Weights of a small transformer language model: 18 layers, rotary positions.
Each number is 500 + 40 x the weight over its row's rms, rounded and kept within 0 to 999. Layers, rows and columns count from 0. Numbers have three digits each. The size before them is the row's rms in percent of the matrix's.

# up: layer 13 MLP up, 640x160, rms 0.162, rows 222-250, columns 0-159
# down: layer 13 MLP down (transposed), 640x160, rms 0.122, rows 222-249, columns 0-159
# gate: layer 13 MLP gate, 640x160, rms 0.161, rows 223-250, columns 0-159
up222 106:485452469512509541471488529553596498474475419445573487522558451497527468478479448429491474437452479507448560527575462465532498520502484576506456524507466491526419469415534501427479447483513461416431488517538537467514426470558498497470480499511537446421531526503515485469456455394476444484591507483460527552498481480466519486507431465487505527459526520504446554478544509516519514477525453536456567483444527473490525549517527463455496480451452467522548525473391507501528505496497489
down222 100:539478537459524552500510440529462576382491427486445525563507516546473442513453548469514605539527460572435459506524447484430510438518490458593476542589460521466465480516499473505488497471477422445433443474489526472507530481501503454485481441492488469438546517559455509519545535549479484467483413517552499450466536541479522515480529501507559511534461479477518432491505492517463470516459538486478493489455572529534495542553462502508489469510493541511453480509472533422464453435453433
gate223 096:479556411465513486533525573494461529503419474433505483486580496464474537507537425534544484491495508487504505492568499505538487457585565520403482497511509577498466496528482489523551515468467463552483536570442516501430493451506546496495472481485584472410492567520511460456504547539501527445544511444522462469504439459472477530520537472488497536497429443493499462591562460531499476470534519520472514500465547514462485476481447456393478503539507466504569453494420460489417495472536539
up223 097:477482477532448514494555533470502526539448514476483491502466545435539490416530487506448531439516496447500545524425510449464506497556523530553430506569499534503482497512502459473445499455467562528544384522466488476437473470478486441488548494527483451524510534492484533462443500526547442573522514564546506495522528555515534525497492469484544504508476470464520397452486494533530589488524515556471558429505485573493450533518553464500506519571457530538497628539590469553511496520504569
down223 103:510551549462371460493515494503512506486515547506554537557428509555498515538476547531475471476506522535531476519525528466464450534388484548488488440491488509590469470514523446431437491455517444511540465472588443502453461502536434522444524481488462507510502492476561538546495484488397497511449494520470548535518561545479480558511581490505466515544501456486518556549482538478495472495487525479509503584440516474521449519482489505538571461536490410479436482597487510492525432448468476
gate224 109:551577484515556494555517460470504458444559534566545501421440452491470482514543479522433503481480523518598535530459492482458508485462556494520486522517510542467433548544460486538516464515549425568553509522554528541513464459492504565461498488575458483498559468542506476508489504498533517508589470503432527480499450512468501519532511453533547456473478470453533466573405454432456560469479490460479533503561516522511498436492512481473420527562481500495496477549616484502470593534475487
up224 101:504522503426491445511500487438476389537458467518503488507485425542467537467509560520552484580561516508562550562510586512446506436530520485511468528469504461522519516501512505434532492580553489566429501452489556577469519498502499495519465486554425494453553518484493553488496430490548554516562486515587512517406488534502483508516510517495497416521497466485474504524481499526470503442467409530449507483629488527501515508478482445467525480565484531519491440474594524514516488507522462
down224 093:544502511522559481419458503488466506492453537493479503537471518518452538484446486478499505465525549512494452502471489468460446472492505481542467507586493554621467487457464547416477486451453571422450514469514444457496499530510487453525455620458538531547521453500497459637543517458510535430517568514463581482463507527566459495520451453527482528467486501461530472542503516464535551504510539473461511491474437466495525589459484535511563557517539528501441488464498491507548452460485468
gate225 100:501427575464503539542526563463448533564543541487473442509508531496533508441460506477477468536500482478487455523489533435463489529506516539477461561526486494481490468533495493476572601516464449516477449501479533495480530522429534455521524495522502473512503401496495479473535472452608504455510381436515454470542557501504514521522462474477497476438595451502565562520480498580460396518545490545429534483449553480475461446499452508538478542451518463500500462507540474549556522511451465
up225 099:523487485551519406520474508601490455515494495513511542524461469513488537542463527534533468429483507532512472484472498490492485484472425494554366505536537508561513462533536481440528409499502482436473537479525531476440410437483445491509531487489484529419518498492555492577538508475565465524482453447403507538535504560478477483475404582508496512441427499521496492484548520485539420508485563516497543484452534546468468510480512446486487475581506538459546495538520471467573542515487495
down225 097:531510568545522527476450456484531414561518526478501500560554536489499524481512507544535570521498472440463462496497518486508550547501435496480468498539475532518527509478461430489495552463459467543527456602517468486514572562503548491507449313515522479499533458568448410464452545477559473497516495454495444562507499472518508528513538509551513527442525513479608538533463540529498501541504524548480557556475502452485466547466471564527532543499548458484503514516487522427523502490499498
gate226 103:500556461409520493546539487515497474526527527512540499458549519459499499530471540454519474534470462491539505526549456452527402501524477488455470498531500476509405419496445533451518534455454515502521434595459489525444461514543531515537519495584492475453529527530552568535540437485478516446466467513513430532471543527551518502495510512575512557464499451527448523518504592517507454537509497461431502552521536544511540505516424464399540551446440556477486511479480513580457461498418491
up226 097:460441534505571530513461458506485463504555468499501474566500457503512508561479470478473472519496483492522468506453548506426481555531443538545449523524445440571519467559491535461514500486611502478576505532517510454519526580445521425477440492486523510521492549479466515466466486462536484426487435525469491522530508450552481460452438543412477485496525503527589470450430509499530591539446589575531545507498531508538538529512516500474515553484469510545473546470513386465502496451487455
down226 103:580551563531483500515511523464478492497461523554506528511508446453445475475489535477521519541560566483491494533533492527453502409454479539553544469549565528442464544443567458483443532521506498432520548492596505467492566490533519507535482461508496482525539545535509580487488468562504524620434542484541462540459478538509489562520510487490497500530498501539436563469523508443475465420523431455451480494527565576507472514515526484456477446515513471495463391468556475463448513567516488
gate227 094:505510536475522498565585430450487479472475507529398492480520472487455555486436501531459496459544521546514556464455512565402516494506497533530524505528508508512425551463463456482475462414558498522467536502575514504568488475502511538482537497507528548483516508472475608475498482524555559393448509518525516502519547465464477511459545514530418514506542440490491544490439458549484463497564498524568500536588408489554560487464458479519504482485456499558503560488501467550432454522520492
up227 100:523549505541501542517553492497514491467510515477519471477501548484497515502497498541624517461521484533437509533505509429434521544419461483525448513500488529517548496530522468423459475524583489519474540489505498393473454466481529543556522507449533550501500467492436466587502469450485528468548426472552505605432548487533483508520451476498433485442544485508452498610572499577526505482465498522478529501544493507482485549462494571553505513583503493495487558587470520507495467572563502
down227 101:465443483499528435471557513496544502475433514531483543432446526477507524451461506527494495598558434505538529444474439478520483532604538505447538441523467537421491462457461476457491493467511512428464546477511502494517494562552431523527465545571536535522499511479496488454546466473565451438505562540525460543529484492445506529454500543534532466521473420485493531499480465510504486490559499499528540448516463485429561509513459510559455469416527428521521444481554468552486514446438586
gate228 100:529511472565480452545503454532515454470482560545478538494425467528436588493521457500520509512469486539550497546476491462402491503530498551528476459479550485495590528555537470521483441505534505479537500483549517514520465479488532522414495495444621483422535483508450555506495475575494597532464499488540490459516475438501581503521506465454530474563498537470522473554481405489471520457450465487479519467521462503513533491480482549498443418553447443561473513538601491458458491488491485
up228 109:442527552411577516507530506475476512478529405521517367530520511491470407440462522486474547463486494562494580478504473503525557524445422456486458520524464498503491581506482511435524530472501481479456477482490485454472468570495528486589569491501492453559511461519490466482481537472568520454492487513477553461467501561480494474537430521571519499492452428590545444529560549508478535507497534531497530529538530493470476530518496470497537608469489527486520441448546549510547511526498474
down228 095:492504436501489495520511500504494473434502523573463561505458436473444556521589465490527501566462440514538473584480513432443515516534521509501457492521474514511521510531555496528487436519523492472533546459576467509515483482518498539445495293507516540454540542533525524528494389603451543552413488475511543484563520498476505567491486513447508482544451493479482477534491431485486462462490514491499508447522495474517531502469538489470500456499455447578497499534528521495503525455475518
gate229 101:495468526513556544504527398491474562473528451573539449470495588487501472529444548599492509523496558470596512440533504556514527461531479519493490468447580460525529575547467507528467574538589512486515520537524461554521534544448560552504499486481495473491538473437476533552498488506484531516458517538558464410489575438515497535565466489571510477521525551561454504476512482527526460498469509494499471419514525499510528566510498454556468461496512536515533547471428513532437484509557470
up229 099:462477466437462478459554453507464506504498522562448539491515478552547522479502373527501483502532546548515476465473495534525431512497521406465527510507521446422407433457557435458426519397475566512524548472469603497505540532527448496502481511526519421552497458536481547496493492483481487439485538471501487518516484509491525464475486597537499524505439531473539503531484532488490475465576480443545510527510433476513464543580536514535535458508495509462512460430536543561527482539507560
down229 102:527531506509515431442500456453568394456456491474436521526462464476527481505520472429484509493526454491424542507483498460436484495429518574607502511528504571549459496509500498525544498467475452490454444499457542464476475379545494455480510407502501543400448509542495510479549518434501539521531547511497498608458493499429491483445549514502512517529491531445515482490496442445523447486558519562500551522543504503534436458507505491488511518521481513441474436535521444530521539473457482
gate230 095:510534596493520526522517493482476498486459506484534504512465462491457543504560502490524434462496499494543552513489565544471452500572509441484444450492484520485440469480436559535481541499452464527452518525479458480512562592497511458478528489519470557528433508532478534504549555439564618454513526484555531546418531461490531534439541483476500551512499584507487495577523486578425500497472556508472514514489496521516590590523505433518522460550579521550496442498534499547495436474532549
up230 100:470424493464502505499549475518453501461556497518476499475520460508472538504459403463490506502550514547510514550496474524497479521501529495534476516526516566428457490520507478403477507355467484412499458542510543501469519521479579469444482525498544514551440553513460501473464476551528441552512504490454470564526477498536439547523517538540470455474395455476472523462515481463504437452504461470449457454497488498590484474539554566508459486511526495549596402454545525555521489484547507
down230 100:500486431549482433476503502442486547506582450476467481464511465527559430484451559537475556549507546472494450459573518468547533523428516548502490557554494443562525537498548525548538472497522538525525513425548479482495433444528463584497478608489473487453546482478501515518453465506493452456472499539492475437490495557491429462524436486558498528543514458492551564424475522529523479566458447511499533519473448516511436454455465518419542474494429535516455543511494458460516533526535470
gate231 102:485445496553523439506476507492531487502497515522511534540445522499461562532473461510462479510562503577554526551440413506523387497566533404515493486461522485479499474516473398516541558532536470503473500445517487547489541489524493474453534443485461496482551532532518530541541449525461465477399507505573504448487473523508582475543496504491507528594473597581527431521531534572487526544503518484491437481521499555425509437548471467549460541492555430461483506517504466499500537523504469
up231 108:520528525601581540536505529491436496470422506530476527477561440576474496462488490454485463511508518515525432526499504487443509504521497545523464519420497469584545535482501499439471538507473577541549455422468501478541543513489523532535626495522500474485464487535526467503472485471469533452418487529638561505564528564498495509502500507464494511532558482438497473420531499502464513507512556498459444390525543480504514514468510489555505500588533542445513498498550497488523478545495513
down231 111:458600516476442503495504571473507486469501524568474515474527444478424518449497476529481469554496431546467444448474502547400462545460448527498527499510512525569541585484503525473465536533471507467570532463407473522510561493518533524497480565491503460510518495527523532417432428539539474506470483533521464481511503502492502560479582455560486530520507549515473470479556529506445513509434478488496462408515494442485478493493575519602491469556469525514520458530548515611547507518502476
gate232 082:453558461480478488505461502481429594484458484499405527545528505532545518530523475524543518518534521507545511542478559465547572414469522502478427555489476535480531503483527523500491555473529537467462528495526479554565462480417477487497558482511547499491533509548506515488475561518487469507524545572437576532516581478450456446471596492463482449463600570505494483461515456530490484506450532541463530446528565472539517518526481486524501445443535540551528530427600436519499460489491464
up232 083:525485517573513555496503484524543558485432543544456486565470490520478509496544451494507488482495524503570484522491513405535491542529478463475508462555496531482478449597464456493496490531496537458461578543559535494461551471475490507566543474529519525480474502500566531476458482461476507469451436567404572511445470527450502438534540536540519505451491483549515508450488420473474531530554573476462460467523513414536464516415519445458521477423538521428587507517534497499489588510514454
down232 084:461498487495436473544503481505581442493494466429571512470486510486494548522459611485565499513479432522479495486488449610499452508489483516497512558520512421490533489480578485477488467561498506490537466488417546537502497491570500563446451558498502440484517539482475430507496517571537473556538448472505363471456514513476535512484527518508467510563488438471528464514413566531515517521497463495505492479577421578513535434522520523484477477525543504495507516553476474497502512430507572
gate233 096:460498533450542478506491464506474510511487514477485454463531417530457541548483556527536491518463487460477471471559533497482531547518409524443480428515539444515553492512530507504568528484478426538507512579532554491475508488454537529502516499450562476448587451466562534490447571473481473399495573504520518475552519402438502459517520425537514460519449485477437411488430464536485487452431543493516561502516509454505484584453482419549473462511501498496562556455481499520519517522525495
up233 095:486605502494427481469543502453500536524583486533473566498520546419521446498482518473513492474537475553554508440500532489500449531478529508453456503439481461441418530501466516496449528522529486539492448531484450495446445440437532493553517498484412531444454526466571558553472503456548523478454499502533526478439466544550565516556539554551499495488484429428484464447450530567485468474538483530455494458500573500508521521496493455496496535437530476381482544437519477522535489545488470
down233 097:552453487506521514533553459427545533506484531455522486543515537500514455487482532523460524546436485568446507511493610532502569456461516571498451472559529519493564527464512448473530531517530507479486537477509504585424531549446467454515498336498488468461532438499525514497483517528601473559442424475431466493517447485462517490540510493539467488528462490540473498482549468549502513464436439497568527533543477502489515488500559433530497481471540484500473541423517529510453562464526484
gate234 091:565590492520498550460514481505505486517546537529462457412523473521476527520516583540516501474452500453527574489521486468494502524357497516510488499496549500529540501600430569417420485540451518513531513495499536441523517522421484469547487501472545517508508520446515475533537516582481482536522496500520584576523583517494543472529485586544456449444540474517527540473512466533497530519464588538457481523429496516529536507498479526562478510493570546482455548481491508473517532567505496
up234 087:530584475451508398495459520506502489485488437496540506451536492554533463495556515501459540474537530520460512526496518446438553435498495497541552488586495469486511529514504505497543435484502471561511501517493538481552407462524435522387508489558450473524519515540558483448447574493501436519441523573532534555518515493537494579465543447467484502529409461489510545566576506476424492512500473583478559465481490550502458502552536452469489472526482470500450484500586520443539473485511510
down234 090:513522488516512605507557494495459512527560537536483461474514496529525540510473528522544494489486518466521520462553537491548514535453477557477444514420533499492492485486495552504475586524489540464546497533573480463528538554433589458556515629523536469497528479463460544545556469500522554502549469441488572519531554491464574478538504531548490484404608510484515524463423508524522526485479507493488432531527528496541481499482419555530463538454485537497440559463466524601493516527477502
gate235 105:534424511450579511490558379544464522525550523428526459468448455534542520468508485490410453502517490472517468479495486447501507482466476549460492419493482474480555542431533518517568543518536516513509521512521529490552480406476501488498498468532522451565458535465515539508422557519567438451514487509520434417534503489530520514509431423501456551443451585541438511551497528426453485480514504483514464469530517582459493544503466500508477424470522522523575521541528511483494510472533500
up235 098:521416494528492562459455497453442457494547576478492507529440469449440567515523484532500547504483526458513501518523571525472548563494481488443491491471552515515557386496500539523586437486533546502524504485520470503474497541453509456504498520456503469533539455382504511531455557482528461500453549429519591530464459580537437507442503440493498460482489491535503499574532560491502477429495424525491524441461499492547522525560490514491543501473490537523470512495541457569441444463562465
down235 102:421578544504450510432497534497543505472561481530495528448546540489509451463505497440502504492532481529441536438505564523535511507489552465556482562439476567561463493538477501548477416482457474462551449438450527472466543563532533533457498566462527501414500473519503436443549398497507544472563497534486472487549581422477518572487575540454483513528527495452559455432505439582504534532482467513495483550446494498564431491490518474480481552506476497508469515500479513530506504531487476
gate236 113:545496481495477441490430452437491477521485506503521535517536531500569489442425520488450481485470505475499460546514450414481512513517546539453519601437525560481537532519442397445459423490464500546461469544525529499503479512494575611471487459526511551534453508492443467499504557505442554458504511561463400546450476477488489504480443529448506520486488456419455481511500463502407441496482450569545498503549519491513609486434498500478494529511470474518494475523458483512508527485481451
up236 104:523542598574547526494501564423471489468486417573500535514512480522544529465519551484457470519511477489592395475519511469466599517510568506495502530529506539515536497465410515515553492528501483494508512479497509490506566500498547522456464486503425500549450471528592550528506483550478552504465518475496514486494574438487532490415547463501418481492430485537450455538450461559512441529539473488529453513474515568485498445495504506512468513466502488439483543502420558563553474461518444
down236 097:502538444549530474522481472547534527521527543488489472487475494483488490471552496547597443413495463508440407506488506550510493526522485431468548462506486531485485590482527493562494601535487585522511477432570432516557576519583529467466508594486553466524522484488489517557458516491511472491492483537535598470533537543417493493540503504406462422561464524493547540533527524493452455484507532500468503519508485447485460502521520469474496486459507508564524461470583452539503556529501493
gate237 097:458492509423452532582515487468564498547562486529493492497527568463450482481481531514535469532543436507564495536490507558504511542556536437504423516505456478500511518528545475560529572454499539508580463505492468465546391474528447453449497484453514514441540468476378504557496437526517506532500483418487483470588487525457548455442556485494523461520443520498560510482512506465471496455539537433499530459540460526486551539495445536516512426553455509440496453433522465498508515549498478
up237 094:445494530504415503559501518450531492486505410543429537511489575533467460534517531434458529520538465486544531451535498475498478502554510482485500508441464536498549540516520453562514453434472545461541479519518509464535436446510489473441438497467402462486476504555473453540469512531419531460552562494498559500564524503484573458517527453554458495478537512526537466477466464525488523509574429501515529429446510552530418532426475522518463494578587524487567566500539515484477525512476533
down237 098:437519538589553485461458563561517512454507576487494486512516469510511508444556457465501512482559488529442492490501593473463454496514519509470525514482493523488562501540435512461539528472541442501448533496514592527465523426536503531533448415545535522571595526589520568502474496540500473487476504523483561489454490506545468506514562446544478529507537431523418587542470486473526418459524503453531471576496490487424503494567538473475504481469457571437516517489511537456525470484502518
gate238 095:500474409553509487526537511466407497568471503536485453490456555492589489518494501503499486428515521442518522500490536540460460484508497554455507446472487514466467512547470518473484555423556533531474508473544499473523461465498543519462463461494509440576484584454462519507503446549386510441527550524579494472432543447505526487553524457509520516567482494485477544486498444446508511463445439449501545511491473554572493520495516518522529446481445453499553392496524491561460478491568582
up238 101:402517515438459507513449528503491471539471437413469532492504501377480441490508512499466482477484407499481537468539527507470498498482447508528537495445500531532532499509530472507476435523407430500493514596495467516448466562465441477517484508557466502511514451514501424502472448464496462495493495461487595547526502496566481514543487536529461440500543511484528562501601526543506478546528581493481480473540531463491448547460534442488603518550408537466493526450473497456486464469495474
down238 097:503487450509518563492537481450461518519506456548511438475406508515578524466477506496494432453510549512533555507497529491529444498562544520460508443510528464460490519522425496531478502402544513490507482479455514525534475510548601476496420400483485459565479521482554552477511468606512482529498545548503507478527540470478545417509477470476503548518527499496506493448456455465575541492485448463524509561477463547609507472578529457503458424492530436518542448458496489496474561482557506
gate239 092:541549527479512494591481510454455433568550510470447526570534480551516415448509491520428453567513442463518453496551537521494518522540543564443464505421478517532490546489531478513547556503508513521480457532454516408518516483561607469510490484474534457523502456420529510422517489489471497539540484489515516470533530499528549476507549439545630495474496505524448537509553458446416503484444537484568472574458544511509527478512482472453473506451535510498525468506448480466550473481517504
up239 094:485591508509541499491488578536468417460480493497484513521454431462508515511375544490558491581479471499578436456468515496529616494546516504486492538572475545478470444527549437517444521615513542553504509470545509460509486508463488455539469518432517554488494463546515402503454456513506496476476453480488449481461522486475465466474496520507516527474546581493405526517457449498496503520562543504523437503530553448468530494451528524530475512521523482514555474445525487514487540488541562
down239 095:544481464514496485541577518494487515525445536486510508518493452546526434547497470527459499536474537406479480570565491461426447517503572531516413467470462518534471463510496520534515516440539427477415510508566523462468451543456515464504536331567523512448475467518549547521463501563472446540538561501486550491495461502491458494514481468495524536541480470497495550527443523486466499479505451514530558487604560555438532456542509523435534531510474485506485450467548511445487493504535512
gate240 102:535444464519534446468475502493516439528502544469459489431556537506509489486516481533542534406500458495460493524486523468480483537532493537454474415523550524544597544575498486544519516503518513520570446472530537468482526564522454465529611438474514534529468431516540483512494503513575480568523505419558538451507474526436478539515504430496553524475469527485539478476581434491555499507482578449534463445453485445473513467455370526503464485514430494520471503477477495485502547467472535
up240 107:494518526506511415476433494472570459469535439508453455488500554513516431534494545547500512486572460575547504391530526466527514545504542516552502543508553502477572495461450516576537476505507522454539492561529515421490552531448483499535459487435552503431504492490462468536522494522630547549571485507469518596500445532471567427512462546476460504483475484492532543563467513516494494473489471487579517468477537499476533445462521460523479490555486457451580556513485545503522459491501481
down240 107:417523512521527556499512582456495515518560490553495458488536579465546474445422475509452450524544535528554524500493491458448565527488569466486463500462567456525493482495452562508503488423484450436461550563528496492505438494537502510580523676533493434476506539466520552450510461440531520537511498501535521559496509548475524474478565484467507447531540475510550549538480534542548500499538467484542492529474515483492466497536533461556505435474495427517483496535558512519454483555451494
gate241 097:549533484477481441562449496477420497464459495518509512483473533554514466470405473561435445496474502493494535513487545458437576490524455485498548516483524504503491510530529488522529438512490462571511522545571453559498516482421449508459548431573472475420503492532544540522484544512522478487513504516481546539496466441525515506498534460462436543482444489553442519514546503500415529450502550502500550425526541429429506511478423430463507493488532434524462586453598534467439495498538490
up241 102:434546546496550525438488507431446489438484458558442470490450450495456520476529559495502463472504544429573528439525517479501512536478508609535448513486504482467522463509517470538492448598491505496504468518512547510562558526494500445527526490578520452550494497452540538483541494507524527464540487444453531474467567501446539412562493473558448564506530472532495527458507440464563476491444487508511492488490554503439539444509491440587525511478446502495553516444555578503484464547433547
down241 107:487539509484515519505532453556544515551620529474530475469502457459467528457519546449593525461435502412516493529539481490603502520441512478478449511440495521466497469551436505462464521600443486552527501504481590459564486507463480533590492504490504514497525450527491463554510479528472545562454495491430511487489532520462505471510497516563491479450549545474536531472464508524600495531461527531423500572472533450545514453406421550539484493466503476479482465504463522523539543520497504
gate242 104:475536483471537425465507454471459458529538543457539467511413549546551527525525481444431463478518451579485507510482538419460451373507498545505584426515461441421463528467542476486568504517483503507483461496480468467442469503533509465518533467492473519551532481558495524443458479498534440530407441524489480473494548509560534492537428491510446557510468565477495431523497520433453481575532462532496524487514497512523443498533521432467546555436464518504485500455462501523522439515487482
up242 093:504512468395501482491595535484494533532495494462512465519481481458466520488526453473514515546499481472483550450550520533559474506509457430423532493536484470509474517533469399590530583495479502521510465575448475492475481568534506461538505457550423482480492518485516562496467430444485513507454493490491510438483517482523498529451486501497489559529493464535536434597537566402522542567573488489555465457554480480467432510525526500513562514468478519475452474464558511444489453597440487
down242 087:539452514538522578524543495543502545483457560480489540468520515554480529501615522551556512477509510474561475536497475546494576489437599475549419550496541566527542449491470557410492477557505516516478535427567496487547461478466509529446485562467525490498543521502481482518542529528475480480546501464538496528485486473479497469531493499496497404513501513473499504453442475535528448440395530537437502483403498517520550475452461501477458447522481452575508527534508530581529552461496554
gate243 100:505478470434453484448535509421493496479511483442514485476492543424497534558550491519530515542547506519473451418397522555395499523462490444503442563490536459438502497499532459514518538501457497507500498530456505488501405519391466504449511475471455535492556512484489481511577586487496491569429425495524526538471503480524517428486466542548470560474480550452440486496442458541503522448472508507447499486523546529468499542573448452495527410524509498541486553562489487478487481527441515
up243 094:464508441468455466531522500503523487450481431479456494533467489514526510488531518511501489487359434450484573522463483429540416457540432489502529533442498399538514543537466430524513435480512588471480481461499522446499423557482460441495517492459490508505469529541483483519508444446505495484470455502487477444517463514479482472564477488500439483523558447515505487507475489493601502446527546453552456431497521517483583459519425518442559518480580529489529504539507462472576536468526522
down243 096:511460514457416510467570516455474506496464554463569462539498470446463459505537448439500580517550478605516450455533479537403547538455570487484466563460497494513512484452494477509497522495487501466454526496499535538476455505465499554498451566471412533532562553515542500501593484516520545507511502499541511527580516480538472384490526501503450540519446462505529446523456449471468472441524538526468505517480519504471533500535507491491533427540378481540510553470481486521509531482506411
gate244 111:550460504461549577534529456472523468495491506547495459524444450517551457487519529516420478531524535488346470469486500477496455440506463503468467568564500497495458521493487477491524498525530506529455456481446464489559536472495535538522519481434497464507568512488390491486555492512474466498463532518535462478512528547477548464497497415518587496433566586482435511525443521575461473509496456507464522491493531569411521467496491476533515462495439426520488512489501471492562516396491553
up244 098:493416489528561554542568430560468570528500513505477482507492500491494440542530498544508517477503503441489500445381503562526493464553463549505488506473517549502556578462523568451528571554545573507540569519508528490482527519458483507452479526499535560394485484530452506516459583450505530497466502480470562466561523481484493448470455519492529545496532541482550485503520489448556506512489458481463491464482475457531500549485584534553388478499519522455509550516517536513438504419467447
down244 100:502561562538491494541425484568487555482498596420530479458587551430453553505510542480604495437528511437491534518470499482521485508502477499538507486486465539509476498514525528454488518497467509453510525539479471511433536513454439508496495505536525514475521507497579536543448473502512545474486481537496565504561471460583454486564493565518551418548514496544522441521523440492541497490530536511560529493417468541448470492542421634466515513488577515527527510492488463422517484519508527
gate245 095:448528580497478547542460476547504530537481549542474468478486533444461511516514493509496462520476489482587492511459504555518550559483524479448476468430454443603518540494484502429506451417465470499496560556537499527550521418469465506508505483552630507460504453488498516503596416534472507455547607514512499541504551513492508548536557499525554471492523554518481501453531535524528512468486503502474501461534575503535535525518492456434547542498441531501505526579474510547577570499513489
up245 099:490420511494495451503559481541496554506477453485547468498559565460541476512528500505461494425524500533402500494515479538452507542541529513479522509537459504434466539534528629506535457477484435451464458551497572510475494514551570535491556513482550456466459490433549531544487515485585557538490490509470501538462531537512538619562509471488505505523533542488518504543572527590544550499509516512570480447502507521541526481526491454518475486505511486532494495489486430599464470468443412
down245 091:514496535516502476481596516505520515473529523515528518528513505532482469470470553517503431551497497478471508494508471467488473465537481485508538515509497513504496469493482548488510509480522495450540434498517473523502432518503529560500456730497471523466417526484447467465431590490458403528505414445512464450538489481517508452418476476500538501511515517508527483472431523438529384445505561504511467553458476528471470487468511512514508443527502424503516484505461441514482548472559465
gate246 105:496501476562460504538469476460517506480479485438527500502501457498578517464486500501486473458491491509460466467511454444388486551453412498522515488491603474505481506462464568426448491489535494484502563459506466462444554554512525481537534461495493458514493505470515484519492536549503448435511488514590485462451484547555488533539454490588516517441466520493483513520489545441409537470427531458485509494524533530402371519531499455480552488551480465501500454456459467466447541573444447
up246 100:518390506512502482416462447586535487509473474450542542471549440512495519575525495549483456544480509527446435516494469496546480465510528473510447470476528497525510488497473542497494463470473424482492562431460493426477513526555525484493528498451452390371497499537469508463573521494490497518515402458546481503515488465506507466470554533499502473547512516494535485528549510570471528499531494530470557536442461529473516550543505431443520492510611516510515477505492491385566530504485538
down246 104:522517451531444493516516488480433491449474453527436528438585525499495484534514486502462505520483497491492466498433515509432552630491493489502434518476474497465487461455479547505518563460444505474471541484492527510555471567470524524548502452505392476455511490501473441479430530476442459478511537546504491530467505491488528482493487439482510578490398553527515491517522524501472446391453506487523442542394537496500467450537561488566558462538502564542497519424490463555470498577501491
gate247 101:502517432486504434503495481459512471449475488512510504510409465430535468483412504460473485433487401470511526559514514529475509545445610454563496448525465549485577490497499507537476603553541479503462414509443535443532463518493486437480466485508519474511537493531535565560471438533493466517507507530477512468498555444479477500513496504474497461513564559490438446580508487527523475475438543427553438450432537561467474494455471550505486546462482495553472473506499479538452494558547513
up247 098:520484583460470409545513433510512550524504474531530575492520507508423428544530436475530492492448491520461467500462519505473543504471507498445558541484573470556482533528448610476510424490431493475512556506484443545591466479511488544512461511536542569495482486457577422502511511460513508476510504484492531447415456509448481518467465479471498501453519515484521523486448505472490409442492557506439412432560545455510551515547442476462487504466529527487475432492457494487530542502455538
down247 093:457530489505534494514482528474469472424556503488520496517451437531528489419515483480480494509556508433515527465501546522516572469509526462560560467513495508518489483496504519560467470457531532516424470521457569419495550532492505452440486363466444492535465478436464603539474464547482549539464524481463480491577506475531525492458490494452529483453484498486467452530509420564522501423527442477493447495507565507505464458418523506507481510464393573490514591473477484491463477462521444
gate248 103:445505458537478572499449525512554467495492575482454496471598549493515512547585514534544474485526460600473479452543472489520423458457509471525505412542455499519527531559456491496542572449554531439511453504489544443457439520526489525499555489530531499513512482465514459490547516510501494498526557495536506491558565462537490520488536572557542450532562521463535545500502484539524495452469509517482497542430516537474481428518559482440459445522582522452481477487573427456460523449420483
up248 094:482467514616487567525490473564546505495474541500465480529530561535547444539540482508491536496480524556439448469523462480471457449544514483509511452521533491496456488509515488497475576418536594433506532437442471483491515500584528543446569503452485520519502488437496451572567440543530462534511531531554527533550522543483514510546546535453545452498487509449491502496484558482524515542534443561546551501470497566516442497519475513456502492502560507471538539501458455493479480344467495
down248 090:525503516403525406467537474510462491513540407483568459545399497500505474495499527485489466544457485434552512528478527464480496502517573546506457549441512519531480493493514539500480456557491466546523511500513539512557560461479499464564488573516483461530507502506484539494469535469491523537486461541460507482398454566517508469483500471516420540489476519459465449521506474498465488520485542453511471478533433452500567542502470539519520581479427455476476497509441585512499508656583483
gate249 100:497516482448551466517524493473392484497469569547521479428520461503534570534502513516479465525472455489422403533550574478599490484450507526450540505550489478514501497511539518567463556416523531565493509480500550443532486478461572501535551461558541440497503475504500498490492527420606484509481485484537489493521590537518429555497502533518527568505507466521473451525504498532495573460456535474533495493479501539443486472488494477440478461454548587502464512489489424558533459548504445
up249 105:451510546500401476508413473441590476571529452528487527475469511482539532455505449530509475485490510540454515453510545552526429512513472581518480484454448488495459533435415490444461491475519546476465473554505506548473460528422491482546420504463529505497560470520484530506466532511524426436460479444475512527499562512419503534461463628450518430476423494537515465561508498477474506480493540557482561527493540542484486491510464568492551478551548507450513535552464472451493468496507511
down249 106:514498505525562548464548434489501514477528495534482532540487537533520524468500518503657427493546481508392490479466571462490453455533503542516510499480494482495507422560495520478424526443586460485492470528441537520509545523502455450536499465467489562480491532452538488556529419513483516461496462450431485515465551569474484520505505474471463505476413508511460516500454482520479495456509494507509497563518534512506470487451505487561423556443564486453577495583443583523551506470548457
gate250 117:463496527528504506527531487507497460540505467459486549436417527505523456431499540502519468483393444533504508521516497473554479493439451510452450493483455581507536513529460453530538495511525473535466427496539526475483512483507503536406507467541534505527504541520545566500439479533563517533460522529493527483530521531517537542494487518554548492491496410517471432486572512510505585552547477507479520525515442504534554550416425520451576491501565528490508577547568439429526537555406445
up250 101:518434522566430518497530540483472594439500527450457510468568503467525477491491442467486464516560624508528515528540438517482498547489550516479540456495519424463519448562502524520526479447520535529513524525451507580494543440554483483491477574481573451542437506500509567505515586446469528479611474475521459508506534515536463521505481468474477489464483502442454539505465520501491412448583506478416472487528478516446466519508478549503459533535512505519541457456470512598525538499505525